python train.py --num_hidden_layers=18 --hidden_size=256 --num_attention_heads=4 --num_key_value_heads=4 --head_dim=64 --intermediate_size=1024 --vocab_size=4670 --hidden_act="relu" --norm="layernorm" --norm_place="pre" --norm_eps=1e-05 --positions="learned" --qk_norm=false --attn_scale=0.125 --bias="all" --tie_word_embeddings=true --parallel_block=false --init="normal" --init_std_qkv=0.0312 --init_std_o=0.0052 --init_std_up=0.0312 --init_std_down=0.0052 --optimizer="ademamix" --learning_rate=0.000771 --lr_mult_o=0.778 --beta1=0.9 --lr_head=0.00906 --warmup_steps=523 --schedule="wsd" --decay_fraction=1.0 --decay_shape="linear" --final_lr_fraction=0.0 --batch_tokens=262144 --max_seq_len=512 --doc_mask=false --train_tokens=1031000000 --max_steps=3933 --dataset="wikipedia_en"
Each number is 500 + 25 x the weight over its row's rms, rounded and kept within 0 to 999. Layers, rows and columns count from 0. Numbers have three digits each. The size before them is the row's rms in percent of the matrix's.

# layer 12 attention value, 256x256, rms 0.0356, rows 36-78, columns 64-127
093:505487525480509529555494489518513503483511493500517498477560514561492496515508468473512465474475515506512527528499506462532522480483465508484534476526476532504477459488500497495493458517543531
099:507480473489519523512467467508492454512468497484520475511504454482508482487501495520477502490498486433499481507488492503486448538494469469478513475493502529505437539514512468482535499501490483
089:490515502479479529467513497503514485504483539527476503541519588494525517519541488558468487433517515491493481531514488488504520500489466451515492518491509469514486460505475525495469494512506507
099:541484477496535483483509505468491502488466484502476507509523497503482533494467512545432481476473491514479483476496460510520520499504515476506477487477467485511498528527488486527462509496475497
093:470489491506522507554522474493517509492486454544507494528523481502440492500518509528490499506463501491488492471500485501461493482477483531519481488519448495493473489509514477538466496492529438
093:490494526493509494490471517523471510505553526488509485490505511501471512495531516555478491501454478498487494488518513478513529501534508510493458517511444505541542472538536471512460489506464507
095:481488480502506542492509472485537513501500460520502464512483510500510517533458507526481502516509488523505512556536483510468455513494508521537512495435472477503534506466501519535512468531457499
090:493503489482488488506507527507504494512508512495549469486460466535560508455530460463518508506476479503437513482485553517509513487483506489484496509501498480528523508489499465472453505473508505
097:531515500496531568466526540512460531478487486512499542485529509471512492449441516483471456486519503535527508465484480509499538512488493489523500522544517515494509513497489483502496487514507504
094:483520518472502481548498494538485492489471503503498521485477504492540469502523530489505479518476512474464498501556510505530496492467518506532534528538472514533492486450466482494467539441578552
096:487506458534504523463525523463496515475493469512500519497471491499458508521553464494465508499530487481490519498482499510495499510487500488535538487486511512528505500517475480504442535562491489
089:516460492505523518490487502442493501489497460493469469489538519493524483504501478518515498509487479486472477500522491495492504480482486445526507480470478484469479431537531464514523503503476519
097:482491455496495478469512465452497493504491465480529493477513521484509486493549474510534490511531498475532505499500488470488468456509547518497498562512496508502482516478511480502463519476530508
094:480511460515507499527490514528481489471516484491456527509496504523526508514549480524543453523492482506486499499498523469485497536501556523466492515520549515480496507529481495506521495543561491
093:482500499519538468491498456465503469495527510522522510431513532464482488513499481482457471516523508451479478491518535502509524541481510469506485489503551491507503497498493514454458489508495482
099:448448484474553492513518445488497483519506487491500547533497502479516473494473533521476470464467493487505497470493497480536480446508539491495496534506477500477548449518505486500484490503522511
097:513441515473486461456470496538516508507489536488524534539529444530482507493518487584491534495552491516511512509531498519552485435490522488496499444472519502527513506488505473495503476424503507
090:462475488499500492483458470499469502492495503486481507482524499480472531508507475540510493525533541484507516505496472466526498488490507504484527482492533500498494452530470493523470471522508549
096:475489501571507481477485500499478502477494482533520460526532492501499481485521485487541492506501478508519515469477488519497454504500475521521489496479501473463473488455487495507457479427496502
088:483519541501533500510488507468503444515495532558484489494498491502563511479509511528499514510505482508512507497528536499476499498480555506495496511500495500513506487446485501500500508448474475
101:469554519498541494484477478529507501461494515543505448510508486488516477546546529510525536529510464439528496485508498497540495481491503515501495491539553492504514541488481502497457509492546470
092:497489477500541514510491500540498516483508482481488505486493524517492510465568513479484537523531435549488497489499547529504523526464502511491541465511488483504508509541466483490518507500502488
091:493489550494521495525454498497498471500528459496537444495491480508513513477528444505533486500495517510536513485496502512478541409485507479520530512499506492492485502510526464483464525496485535
094:507501483484518454476499497495520519442488483547545476466532477510528498518525471536531490539492493491501513486508487514474457486486515495514475575578499500498504530495537508512475515440491502
099:495488502498525480486500505500493469486475478510532523482515506471500491489445522514578512474503506487498518517496493460516524483474515531512518514471481527504509498473528502511521518525487490
097:508528547490504461509520527484483486466496504539497506514520531520505524524462504511530490513473488495492504497548479535510450516499503501513521535513487496517516482519471545490558499514482490
098:500485497513472503470475490482487504490471496478488507481484509525516490496490503476490426564464535500512477522529480481492460511499479514489483466492452493539478454508472486541482515491486485
096:477473520517495458499503458508501555474484499475489498510539507515495490520514475573509496483527511530460510486495532487546453524530505494472503446526479509473504511499495496493489498461503490
103:556449473502536489520477495513528510501515513496524476526433529492507494511481495450538501495485488464502499493496519536518480484531494460521495501532498521488439483487504500500493483489506492
106:510449502488503486501519521467533488508513477524489499469521464517491503569519514481505557486496473526503487493506480468486477479525519534463419535501515500530486461505525500464447509515537459
106:484542478495514528470504499502476508474511569523558524497491524523462486487436475506486474528533472524515493530518483477519483514497517551496475532509515494474479517452506565506498490494481517
108:467470486504492510536533482479542490491487473540502477528534492513512520505492494491472494500528526485510471486512414530522529501477510521509500491483475497467542501472483518529506522477530468
110:496497507512507500509493475492458515521545464476528479522449505509531521533480541468532559486508477498483491524499521485494521411519494501499464509517488493487483533508497506487477538482487512
103:511489472495488479498520485493510497488486464514515480480560495495482482516515477531558509557488528535471504476501483473463521514472481551495508474468485499500449479506465446476470475486493532
109:475521541535527487495493482554511469473505482503501490486501530523494508496457545498496493554484476484534460487463567487505509540473504506493473448545512489495522503451523504490465450553509488
098:511481494533492494517513496534516473538513472510475515531450510488480467505508503448492531487485540503494508547507573474477500489469484486448496456488463491503482499460473477534467504524546493
104:520523507525469541492500493518475505492472505466448491535471463503496475504510470501491527531461494474561514501494486439527480525525502531465503513490496496524479491513506505494525493497507532
102:498461515482507477480519510474498502495520515497478498532494436525517471515516476530525488491469497465499519477480540511482528490503496535478545453532521495551503536490500488478545467456520533
109:483549511453473495518464445510504518502523541545507491538517487454483503511518504521505504508485508474516492479480477480521504511479498514473509502524475525491444481500517493489493518448501474
101:502534438524509467529535508466511428452469478458490550496506473485521499491499470474482489531482502504476473495552472458481505508506533468485469509520474489483480486469502524510454516491458504
105:525488511468469498489516562520528536536482513528451544501499485496536446516518489470450501533489485445512495515523509524492494511500472478481477501512483524512530521454500499502508443492538524
102:509456517473502502479526487484510469501496470474495475480485464498449508523500526541503492537494460469483499474499465483503478472489475504496507531475512527513511528504447482526464514518478468
110:501529485478467467509501514488474526500492542499513510504483521464500494496518506492481503488487509525548512507461456496524485523485479542487464549513518471485534546479486501492496543469472487
# layer 12 attention output (transposed), 256x256, rms 0.0273, rows 36-78, columns 64-127
084:459524506535487514484452510500497463496512501500489494499503475513492509465489502518500530539527512517519472474440487526467512477475528467508478528498493511522526527521486466466519547528466468
096:523532522481515489512495499485506472511508512481502495499518493499522498474456498479535489517466510502496508484479550494483510468510518532528491511549479523514485474508485502481464463491456519
082:529489496454467482485485487523480496520503520491496500493460488501547484493449493487467470547476494513482465509503509478514514480495462531512451483512503511567548496502482466556497546524502454
097:532528490471546504500475459517482466509480525463525512447506477464484560501523480486534461516499471512494462460544506477489509474504508516486484511476533469513504445480525553510535501484541463
096:498477508556488523500475509486520510465516540500463531497468512526539481470515477498522496508545484507467499514487475499480517503495533465481538508488487498507490493501531539468505529501504527
096:503521489526521484514490475501521481487464525478495499487524490499494516474485506457479531541541490525539469506538502489439515495475541511521558525492519482507497522504485511488508526525511468
095:486539501541477446533506509521486474469504477522471506509511486515530518433510508507501457490482511508487524492487489481485500502461510486500469512492530457496499533512473518446475519502503480
095:503493524481505479456498477537526486509481493517458474502504524472434531534469490488530515488522498493514485524520511493529514505509459502509486502510537522473517522498485472516526488474514494
091:507520466509438510518467475498500490488480501486491516519473471505447484503513471495527540511498443484496509519506502496496492495510468503514500517539487505506524475496528503531518477537498515
090:517467481509535470467540514471499527523557501481486516484499505474495531528432459529505517465486489546507494517474527516520476506491460528478489492512475529490459500507505479477533481502445506
096:484518505533471456521452495519488511514490491508483495538482528508508504480465519497503521500517498507470498482502486526497524468454498528473451574450519501528561558520513470483507515501511499
091:515553468501503477493522498510472472492489447543507504510494502478514496526468513508462517511493527522515531454512550492482520516476495459482536527442519501492518543457530533486528505480501503
095:427477474513533473509498531470496533483529493522521501515517464498487493499468528538471514505518439478499486512518491507526470468502478522538533504508493540513560493515492499537505481523479499
088:454510499513500499488504512518483446509453476485524443536485490510498483487484494498444538479476501504513508484443520514514504487462461487482546498498495523514502512498520514518490500455464516
090:512515522461503504461492513505479513526513512461524489530516501526533503462472508534524520454542518493470475520528499509456422499525498522481511486495486515532505505439489465496482477505491453
094:518514479446473503515546505470513496463498534487510504467522500509530511514468483508483507559503435508478474468472501514509520487548511505509556493513502501464464518475569503493518501516480516
099:505523487533465512498480500517499497557500492520492499509489548450460529480507517476507440486483514513478494465513488509500471510519485506517477538532508492451522519514513531478541469578491512
096:505518507503488498514520523517489481508522467516501508526538514476535506516504551490491504453449456526517474511545503472481492516553508467472494553474446525465492523478498447491493493524540519
097:498476527495491540500526476463500472503503498492522502499520491497489538523465466498485495486536528515478512531542519506510526492487538445507531500515464555502505447519540557434503510468503504
090:497458509522507500461528500526528515502440507460540485468490545493490510500470522485499491496560527477486464537520466509518489497529503509542505460510529515539484471509484472504478486477532482
102:532490484471479496501514445529512520518518533448456508487484525514520529516488496439488510472534534545537528519498530521513489451499476502491488526483467531514500479494492456520499506475491480
094:469489522538475489505484515521524480484454516521492484479467495516469480497499522507482487523494489483559459494500478515504516490534501442485474503507513519458521510468544517502486455509491531
092:460497457503484474501455512492502490508504466513473514482525530524477467502475504476545531479477490545515522538507522529519487516461511463501498503520509530475530491503469487461503553458476470
101:506514487484498502513543500495500450553531529460472512499531516454537555547479477514526507431532535506488507503518486521539515522491526503481552477513497495472519451517443527477500480536507514
098:528504523492455511501492530458511483479522494517519513514540500506519490513464502514507470519515507506524509464489489515439499517504431514546505495453498496493473502551472501469490532498474503
089:499477516554499508494498527500479488533571484486488518466552491499513533474530457504493498441534499514540503490517517463488490522502535497508481521486508485451497486487508477494510510495491497
096:547488497601506427517486535508462516497526519522504515507497463526476517491483489482513518506510528539481529473511488517459495545437498496537485488474510490528527540507501546477490499518483490
094:489517510481540526537500531491521450501486498502522463506470481498446468510492529506509486508502495485533427515480495527471515506538476465537515546484453508511511454495537502481529456532492550
106:515488504480486529484492526490474495492484485511488507535489472407548501494532477521478473502490446515516486508502468492511456476501463477492452480498467478516488536505520490479541484533547508
108:532508492494463449545511477476508496534489470499513522516485536563542509491516551464446528470526488468511497537453541481443509513532510517486495473494472502473473533513527473526523447525533531
107:485530495451467461498519479509508519450504486506544483540484464499532523529482476507500496478491498472455478505545491482505510504508521483495528497473472499478461529530476524502460507513531504
121:495526511521503490531510450500497463506516501457505511484451515502484488485500531494453494515459503464465510525466485540568494490532497519488496486513509520431488514523505504470507461467483492
106:526487498448468493479495480497471525530450485509499490480551495478484477432492491517538531488506518519536486505506544508496478583511528469531509485526525511489525500573482511516537446475498512
107:518512485499477490514485519478490482487536472512509513545520482509465495471479496507485532491524458478478473482518511531508527526528527495537554550489480467490521499520518473488457556504451489
111:506498529471443492488460512519448514443502466516515445552531511448455488497495505512478494510499510507533483520503489562511451550485523495503543492447459499470506505493437510488517528492493499
100:526496507479498466504511509484480499482510469524498446543519541483485462527497465533477508507524515486507451526499487510529502527515471508548476532519481495512507521477510521506506479493464500
108:495483486482486516545504513474528479535497455491514506479494473533451529499482483502499455471513522505454547528527515502513487481505474532502498481514499477525512520524495508480504526524516478
106:528499465473492475467530525481456484511488536481478521487490502472495541487494499508460485493486545519509512462519512472481565484524503544491530489537480512452515521539483468495472518509493476
113:480537487503507544454509512503513452486487496477476506483537485461480471494506483525515461532494469494445524532492476534504468478467477508532474512486479455542483476530482542525504504499475507
099:483518496492484510552467461506487550487508480492513455519539505546501494505498554512498471502502480515513503516497519488527503522550497540521509524459489497479445529550531481485487528477457458
108:505483488510505466506504491495434491495516520478511548541532523503435488487510506476487509484490498490488548455451534506503489486480535516458486524519537508466475472478475513499460511527472503
105:538491483496489486553473520485470458458537467517456507501492523534508441457514552500508529502489502516482466489491484540489482477516530506485530538470468515537512510502492481461531521533480503
124:475509529516468501498513507511438476479505497479539480496516534493463513520534532477505476500519485454481473490445527532479509502463531434516519501484544475479509481461509492507524484471467480
# layer 12 attention query, 256x256, rms 0.0574, rows 64-127, columns 64-127
103:517489512479489501530475509477482489535487519517503503494518536509434527503526538520451498497505505483490505483481471518452550527482454480523535513515478514476466533523469490462508540479490503
099:487497499515470503501508496509501483501496508524487518536519501469499509476485505487506520508488480502493480532495478456513472475506515533467463541449487479479558508469508512473530545499506473
103:467490478432525502479495482507511531500468501490501470540506474515523514532495522500454492481522513503518439518508511504509534491485503530471505506476496515472530514508499517494504506488497477
098:489521528471492497484491473510459528502518492464477493535502478502569513476482497512471473496449519526476519498514497488500501531513500493555500493484517475485510516490481485509526491464485464
100:505517508503477509500519502457499446492528539534516480447491505514474495501515524464535501536544516517469544513510491467489478538509505474509535505563461482472474511520503521483484462456485503
093:489505487437482503506492471495471505504456495583511480505533490472521486521545476504493524477525457468492463504431476463487496484482490551475528455529517471522451516505487471484478522492492487
106:500505493491483496475493494501505475460508519497511549518483515472466489497462527520549525514453516472474478495461523506519518517513526511551494481535507512511524515511537472519495522524489495
097:488475477518511509487522494489500508516530458524502531521506483518493489506500492489475538537501475504536486464506491524536488483519489526500477487513470502466529556459532500483530497465535517
109:481496501504499465493500472516509514516507522449497522486475473496486570521465515515513544479496513513501471493497527524498503489472523510507487523489524508489525464483469513485547564500539509
105:503516485486490528541501451468516499485519554483513471485478479516461492539515507472538502543531512513503496502483510542487525513485460501455493499542499497491535460486505565469565478499522541
104:481524516534461482508522488532540518514507475476476483609534472494508493480503492487503512472478474507493497515466495533503528491454505515513505463498513531531493485517509501488499531529566502
094:510495487514489503485490473528488524507493515521475514486514533541512528509501487484438539518519501491494480489484468502512452457507485499478495508474493476515472498459513531513460498551507521
110:500478479543475535514487436468481539532489499482516523467534513538488469495484535475499475480505496457482509484469520514498518526479505501523529502515486516466489502534487519481498493507461502
098:522473529490495507512515495534531553506524523470486464484501479491467493518519490533513491503461469477547493479480469486478462483513532500505501501556471474493487478527467471494510503491471434
104:508518511535438507523524458486495493479491503501513490543492482484523479492531446517472518460520499484482508474510483545493504482497484506496532536520475514536506505511519475448479530480504491
106:479470516501528477506496520496526488472535499478496501478501478511517482456480487508514488493524461516517530514520507470518456522470450499512524482471505488498542508467469518502541481515543471
113:518526502514487471471528445512485507516498459481522437525488482482471450517534518451492475471500519489547487517483495515510498512503489513534484528474454506486474520490477520481480519509465507
113:525535497526495456512495522513490511513484509543511493506490531473538456538521498555552476521486484504523489472495476493498510486498456529486460515546513508456510503521550498481545517497481523
103:486481479474520511463510471519509475511505469510485490530509476510526489468487503473470512503487507503508501516484480472506516512469483473504518501516556478480460566529484522489516506489504469
099:523502499495506490493480530461544518491517476467506514488493483498535549494462535525505511536506476560531493485486524480460519488481514456539487474478496485509547510506488499536541471489470459
108:501502475523517545479462469475526522520515449512502466487546538471489482449453519526528435453483528494495521500522508485517542525516516461506501529491499492478506510485508514523506489518504505
096:537516489475516470488504502488474522498503542432500515478517521498493513502482501506512526498466472490494513513454484464506503534485532482530509541562532473493513507492495483498451501519466509
104:493509497475530463515540514496500480465471497518541459459497482474517457514524466501502543499519501481491525490544482456516526484491488518509494509511526490499579463499507492458463504509517481
105:539509499513506499479475509485448493508509477515485497549501516452462522473491492495517505491506521491496526521462469500489526528506517497514529487557516498477520535523520468556528501509506543
098:507500502497457465496540489482483516496505527485506523529494466546440485514493529503453484448494460447502493506496462506472517521514591510510486529537478497467518474539521506488508535522487510
093:512468536511503515492495523516502517494499498425523495519475495543464499528526532475553476507476520461517531494501500510481499478523556522471501477560536502454509491514482563430481525494480496
096:492457487488506504540491494472490515490492460543538493542535481531433462493498508507505464465498478524518545499515507538508499493485481496506459499466506494479480537559504481479493487463488511
103:458465539497479485524515467494498488486509459544521526468527499522519520495505531525522535533498539488490456487500479485538519506520494494532487508500440490451486502511466500549478546490558509
100:522436474520534490529502520540504467493515479457509480477520533495488471466549469468518479525531552473501536527478542521496462484525486482482520483514523468500486542478511478516503476513463552
112:528428461527510490496513513534509513483474524456484523512489520512455507493500524547453454497488490493491459509524466501520511451519497525445494455479513525544484501503508498511501524499497525
100:474511472516498456514479426515479469524493510510487527500494494501502524452460457478487523469468517505521487539495539531497475469467519510510501555463508462508511551503482556485483507531543497
103:507503530487480445472442524533549502516497517458485468526541493512499555483487506489488517491475501460481501524504486498493530498523482507489510494507443465457491506480472476498555542514502507
102:512490511481510504492517466507443482486499501515537534490500505532461465508519535454539497501525483472521519512492522491488497526528474519521504516547520476429487525564517475492472457533471547
108:521538500499504475478527524511489473496534504528534475520476455489494498492498476438505483468528506524479498512469502473521542503463482522473526443535530514522513489491507520470489475506537495
107:449462543504464492500441504497495506512506516480540502474433495507549473468472491531479519502468482508475551541492487506494501488472504453507544527449506481514542503489526507522539486493516492
105:549483461528489560469510476474496494534509517485485525477507487495472480471510501496469486495524517488525496480519531480525473522506484476504514480552483494522508468522467525473495464478517489
105:511473518477485538477484499503508473481521529503452504506524526520527481468472501511506540492463438492568522542484523495514531436532513501502524566554503504523505485488501484486507446492488495
096:448490499516547459512483558514488493460489548460514517512522447482467521471512490472515457476464504441487500561502465490512517487491532473478529505526490469496540476500471491520484499497512495
109:487542554477502552509500486464521535443516513540474480504540494491499476518474485450509502526507504493512529482490502507523455496515547526509521489535504502495501516533521523467505482454483465
105:514532521498493520474529507501498521499517506455461469495553499471438496489485551434504483494489503488525483514493541467515506494550522467502488488541484503508465464482508483537481503542489524
109:490537500523532513479519500504520515523490483532528498546522478492572527500505488506520526493476498512499489490464521486512482467516481516496486459502520471514493496485511499465537461531506488
107:544524508495486485540506521484531456489484485505444482493517517499476506537474520439518516539483489511533517475522515473510465532534516477507484524525447486495487485472463543478460480481438529
101:519515466464509515493504504501511506524518538467484532513525514508459538478500511470466479530480525469503509507492503472528491514502508484553487438540491506498473513493536465495503473483514476
101:485460524501515515505508459536518517494523477504488515501519492524520498503464499507470523471509493513502509512512516500526495485522474507477502481481533459538520448492530541503518511510525524
110:514494483496521531514511452495533485518481540518489503479501528505490494497457508557521507502511486532469510471526497533487480543486455501503513535480523475466467457465482543522550523447503498
100:492525503458502497537527501484515481494481492524546491479526488475495464500460520548476490515480503543525514482556471491498493528538530495483470503457459485479492520452533502491524490494482528
101:452480500496508515521510512499501515487483531489556524479451531542518502487493477515528506478478507484472517523509547484478546472489496495487507498493507563513477534483499450444505548461477505
108:463479505490469522479535472459546534520538482460513509522502497474499489488487475524515484495518498507520494491495548537482486467518466520508522482438482474508489520508505560530490510498503513
115:522479501534497506477532475529505503487495471532532528508525481528501460511493484574531518482488501521457514490515488475466488463492490552523514470468505488487525511487485546542546476473538520
109:516458490516494525467500534512517495519511492460450539523502472504515513522474507506518488433497536527481531497512516496518531487493470484530510477544538490501519506500470518502524504537512465
097:469541537472517471505523524491454534489515468500460501526521505467454497517533531484514469510495467467536488543504508497507453524459512449489490484459485520477514521532509482536468476475491480
107:494464465503523453567501521544511468508534501503505537511522513507490451508468512519482465497459542478480518522566518532530476490473523531472523490478473486499530518483510469519514520514548510
106:438495486528488524474487498497486517510491532507503552510509511496514505477499470540501536504518482490530522464470473540502489508525507501512514517491552466485498485530544485518518546550541494
106:483492538491439449499508504469507486466522489494497497528488502502508496480465463495515515505463494484521504500514518517514510518512513520496477542487507553502504499495537480517469540501457483
101:496481452498470520474436522471526496522490503480504458504484521495495528511463493489481510507506473476487494547474516502508510524482509548472506477478452489512471514498557487500504519538515488
095:468490539499487495524500493522511518508538531503510498468455552515510491483500554530507513552543486543501479504533505462556516510516470480490497493491501512518484507501486495485513519498537522
105:527480505515460470491529536487509554489474482499502457473510513502454458517520459465531505478492502450533476510495519528510514534511538499454454534483508516520547489510495507484502511479473494
111:525499508504491480435504552480504471517486453510471543493496532503485501493485489486516517551477530501483520500504468487465495544488513524534511501466542500462525530493467518521509478471510508
096:488484481556537471503492506490501465462506492488503510481499515500542503519503467451505485496522483467505538486493427463484531508536498477482513473473504499501522506478495507519509439492450460
103:519470513515511460491523486471505510502502523488515475487510481480472533558533505503514487474509483457492525523495493485511514516446502518525499458565560511508482504498452503491445491551488486
093:540508536457509532521441502466508500543500529490490491461536520495494484482496470481500488482501539526535490492511475512526499506492456451521544495517501409501482474432471520510542529516494501
099:487452522490516478470447510516537486499466497500491497501513451494493552499489542524478499530486507513533464502535474511491522469517485512501523494523497458468458492535490521506499528553508527
101:499500518482496520522523565485501532532477516487472507475500502449489528474529464496489538493502510488524478490469491500450477502480504490530525501536517534459465521510504492531466525460502500
108:467529475509538473510490489542520470454486477509471468477525517497524503510517447486517490454492532547472530504502448503503536511501461476515509468540521483493496489472487532478474558500506490
# layer 12 attention key, 256x256, rms 0.0514, rows 64-127, columns 64-127
102:514471493543439518477514484490485514559495503532542476509500534511473521502515532535499463518511478523506489528524472501523538449502476479461478478521485560433457557472554504494505506516534535
096:498498526490490471484466485499515497503472492523485541547515521471485476500481538485489549496494510486444498493486500420499520477506481493461539482486512478477510542482455492500524516471491498
117:484485477500535509497481496504516474488478505470508489559502495525523493494471484488490522432519470529515495500521493510514539515486497493514515464474485518478474558516506524488504525503488482
106:533529497504493477482490478447522516537509518451548471517459465553508502519493492485515481502451508504510533483492483543518485474488522483519489463501530489471554495491469486514472470509482509
112:513516519506482472496507477504500521521549495506491495476495500508481497519495503537497500545492522521499475510476477548473509551489499472502513494563497485509466499485480504516504472484481500
097:506487537501481495463499493497482488483508485537490445507503526519526483520479499507494488483520451514517465490495528469539470517472512534527532456497512512462471524473519501462534500559520471
099:484532525483481501528504472491489551506522494507486496492474536473486514508493520468501502555487522485544523511504500515495506508549537451537489501544509472533535523541486492509515494483492536
105:511479548497502484494510496522484504472499468541511490482490520454476526522490545525467522495472483530521516504487476498478530487527519487484517439528506469489530488483506503492465487457490480
100:504482479497490451541501509510502527468525516470493493503490442490498526466483478499534491504426483535513487478480511535504526531491490532488487538514492564513472504511440482484512502525489488
110:513495463504438514490489496464511486506513532456480487565496485541490484504495463473555506478469501512464498476490466494495534495516479494482518484485485514495482517520496532487575527525519530
116:456529487479565484522516517467549493500487481498461538497488491496510478471508516469550530510490485543488513506470495510458539500470494523522490469488498481499522494506502543493539504492519466
098:545475462492493506450480530520502462518496516489478465543505548496543480505494494510522530538514477486454526470518487432509479494512510548504500496529519520503471496476503501492483529505526424
118:513487485555472502517471509511531535535479506513506449474513522483526497549469547493509487494477506526462521531460471507483521520495498446471518504504480502466531485494532535495532519517508517
108:523468472537466466460510496494542499477466498522472481489508485512435469539499498496548527523492465554537498512484507514527489505522498536505511502517516500505503488494477516472488475488480455
109:515496467501464524509491489532502506522507515523518478515502477511504515522451450536509504465503500529474498537471476498519488502526526523483469499519455515527455479481478438486522493493558533
103:482499530505481505541496529520518489466541477477494480497491458455503486473490528488489523541492537496489520498486488505546483507490443503507515480489496499498556489471464484508543470513516495
101:488491480510528465496497460519492486475473480513493480507493525475474510522505499506533507441519461524494492510517491512433524487513509525503471474487507557491481490527506461529478466509479504
125:523511528505475489531498500478528522469462491548458555481478548532505498543510472498532507496472509506492459515478490481476542473477471522470504483503537483473508498490511499493519524457492490
111:508469550522534464486485427486508474533521520514507519544493501526516493497466484472498531508523518480515516519481495485503463492513502479504547466516552474485481542521481501465510488504506503
096:506528472503456509478524504511506483544492499492519460533528481540552477511479506468505482518491484488510457527522490497508467530512489485527497508459473547512529542452495472504505492486486522
095:476521487533545499508483480513496509571490467496511484479500473471502524475521509509488482467521529550466525525507543477522540471501515494481537512515539427506526514518522534484498498495510536
100:540528501524527512501500490499519497485490525465502438496488486464519489489458502491483552494532473495457508506474496475450445507477512481502488505485485506515494508493457451527429472497471533
099:469507522475493456518491514508488507482535546492521498494500524506499478514465502488495539472512511499554539473496494479495523514488469453494532515500543485497543496520468508462480479519502540
103:508502501528520447532528500463522520513539489510530473507530522496492507502505496502478483510473511510504467463512501519470523506485501497485488520499522472503511529527526435493519521512524525
103:525536494507494509501522521487523524511450540533467498532523505495477507465480510503496494482500486508540497507488522491521476499530520466514467517488504551495499476516462568495494486490508501
094:492495461531523473494521487500499489479500532500494485505471508502497545555497497490532517522452510500499511484465526509511474503522505498498521503527480507546467443504497528488483519488502478
099:516452555500517491521524485493492473495530459558496523508544504514510503520535536500519481503482500516499514501502497543522496478494479508489496462515474481476523534509484504490518496528525534
112:493501499538471439520490516451522515502508505532492471511503497496501485499500495530501483511539529473525520435512500484504502482524515462529499523495476502439483492481506504558499503492534512
101:525481501552501516478512475528489460526510510517484486500473519460487547541498495532527474525525498521527498511491490486505463440478467514484506502493494444524483549521528519484483497524500506
113:517504442517497514541493528482501482486478492494510518492502517449468525494495487526514531465482508506513507487514507519520474489507484511514503504454491496500515512535480504499487526467513511
103:507509566507499481473501504498489523522513498500511538497485478493548501481464456500501537463477512519470464505488502456513508498502477553442497503492489493515490508502445538502537509523511502
110:472499503525460510522504493536478504540430487477532499518516505502505522491490545521516513517505506493508505559488487499484529508543463529500490506522462498506479497480513495479504496507526537
111:509514520544493497520515490499461518454543484483501506522488523545530538525505517503523477512499520453526493507496461522483460486496485470559505516552488487506504478500528481506461480527511530
109:488478494504459460509512481494474466502518484528481499487507537485473475447471460496456542499463497503516483508495465532499550498458503543491552483530492502475477477537510519488523492570487471
119:488494515507511500518506475480540504530563460474492501461512475470557494489463481506481502470481486516461518496505505491508506507465508514469497517493504472515517485484445518514528464490485486
118:503437474515530526465501477457468484506501503459477506495500445492523519505518522509502525485496492493463575527475512480538470497494469489502487538488499504470482480525483465439525510498476478
106:518478577476534517485492476517492501492501512517476568495494498502503507501494506507472519474491496526514488514517487519514501481504537462472524542548511521544510469516498471507473503452521514
103:478483494546539519523511493468506538539483524464471542456515526486489462500453493524468531507494532515515491492499491520512503483486496505479548506495518443505503480530448559548534499505513497
111:454505484530535459485497531483529513460474473523432488506497481535537464502500510517464460524486478536518509514475524538570477496512518525537480463508519485497464485478498492476493536517545500
094:458539471534490443523465495454491495507479519475462448490478471490480468522505539480540510495510457503539522535506515478490520506521515497550491501510485455507492494502509528526484479553502514
107:500491472498504483527495497503501485475494444525541488492505483507541514513499515478562530512471496513501493518463512452520494461467493518552482467496474457508492526479506483474476507545504473
110:518531516533500445487541493505504516496466456516466503489523495524506484527484495542514506502497509484512488528510506467497476481512490490483458522494488480514505457511519495529491518499481508
107:503502480523526474514498484449482492489503523533513492499502502493504511451524518504494480531495522533479531512501477485513494494474487498575477464501518501460469521507522478475514480499530527
102:498551537491491499508523484481504493489518483481446506484486466462511489477492529476504561493517526514514533464502512498524505505506508540513506490531484492511555472516458558504480512487521488
102:532533474498497498506539502482488461484521527502540502530494479518509502480511473519513493513469514501469540504497503485538522523512465506502458504490511514445492542489482489454536514494491477
105:484524507429505527522515462494522497505476503532552505457514469500479499490485520499487514528482525552505543493532519489506516481544508461515453501442519457469482495486467534483482473497472523
093:459494514508465531515509506511517542514530511473526535478501473538496511474493482517488525484498518484496507480496495531448534504449527477506527446470474534528509495457480528502493534494547519
110:496546480466508525465505474490548488510515528477498494514514487481465506477534482541507513490496476467489496515497541520490500485489501508507473481479549498535533500519495549488490501482480493
110:544500549494494506505505500534514492446498470559520531492507536504525497503499484491530507469501482505463552517510496453500499477480516520538481502479511487506513543486481519466551484486472488
108:550467494493520511515517512504468514530558485504495520489491509467499514487496474496504521432502491521516481540476502551518487465492493504488512481563500492557515497501481508512506504460545478
098:466529502525512475509503520468491485536506484504449460558539497505518454552501499513474475527487480520475483512547495528511453504498455494510498489471504512478493487491534465537466471499513548
113:494501506488541520543517511510514478496508504502509502495500526501530470520478488497500478530499531544475497480527492496562485507499474478479480509544502454538510530489497496507505501527537509
100:494519527522536516527458521487527532490529518511511555507492519472502503484468516510564534529522507518525509451503514518553516515487467463466513520511515443509535473502515471475505526497528449
102:518531541467465486510506476457541471518474493501475499483485474480468520502483478512485546482452510528529540502513485504464516479523480479481500508506475477499516522530488497508476494473491509
107:455576494508480540528479500483479500517465483504529490456482531439497533486564491504499490474488493488482473524517516509449533490517479446495512514535463494482538518494544524481526497525481494
100:494512492536436531519514523488497488450501502493491475500490491504485437522535520510506529530536526501498505485514451477515474516531509490470519490528478485484444509510490509513495509488540522
099:471485472512518471471487514496535490515471516517448479453545489471497496504489505538498466511513490522458510535475535507486497481504503508457498561466511522475541441528498546468490523490487470
110:505496521515489468493489490525457500524482501535488487496491523505503545496480495498481491502481474462518524501487520483477466454511511498481499513462552455470507523483507489525510504519457527
101:538547514507505470445512522513521508516499496461517508476523532528484466512495441510487455487514503488507491497504477505511475532481506559456552472458493504525463468450510507493492514507461487
107:544523462528485465490543505475478472530538528478531465484519512527444477519506485506524513491494504499531486498479490557501493498484515506507504541535488490479502466506511527502474481559512504
087:512509446500517483517478506497525504531495496485504493468490517486506485532496483472515478502544482512488507489518496504537466524488486527518458508522495508485458473515538470515522471554483498
110:479483498525494482507466515499511511484486501469505489525510456522515518484501537507513488499490522514523441528491520523488537513541490524521503515486477468537463495522490538520474526466505526
108:497457527482481478497530508476490533529514511497505479488477503485497479504506492484531496511534471456536466509507490508510446539495479496513498495501471507493513513493520476519484502464530510
096:477516470494565472514500469517517511499554486508492490489500507506515503500514468494473526490524553471523496474495443506471487528523484527483504483513513508513496485497497529492506511482494475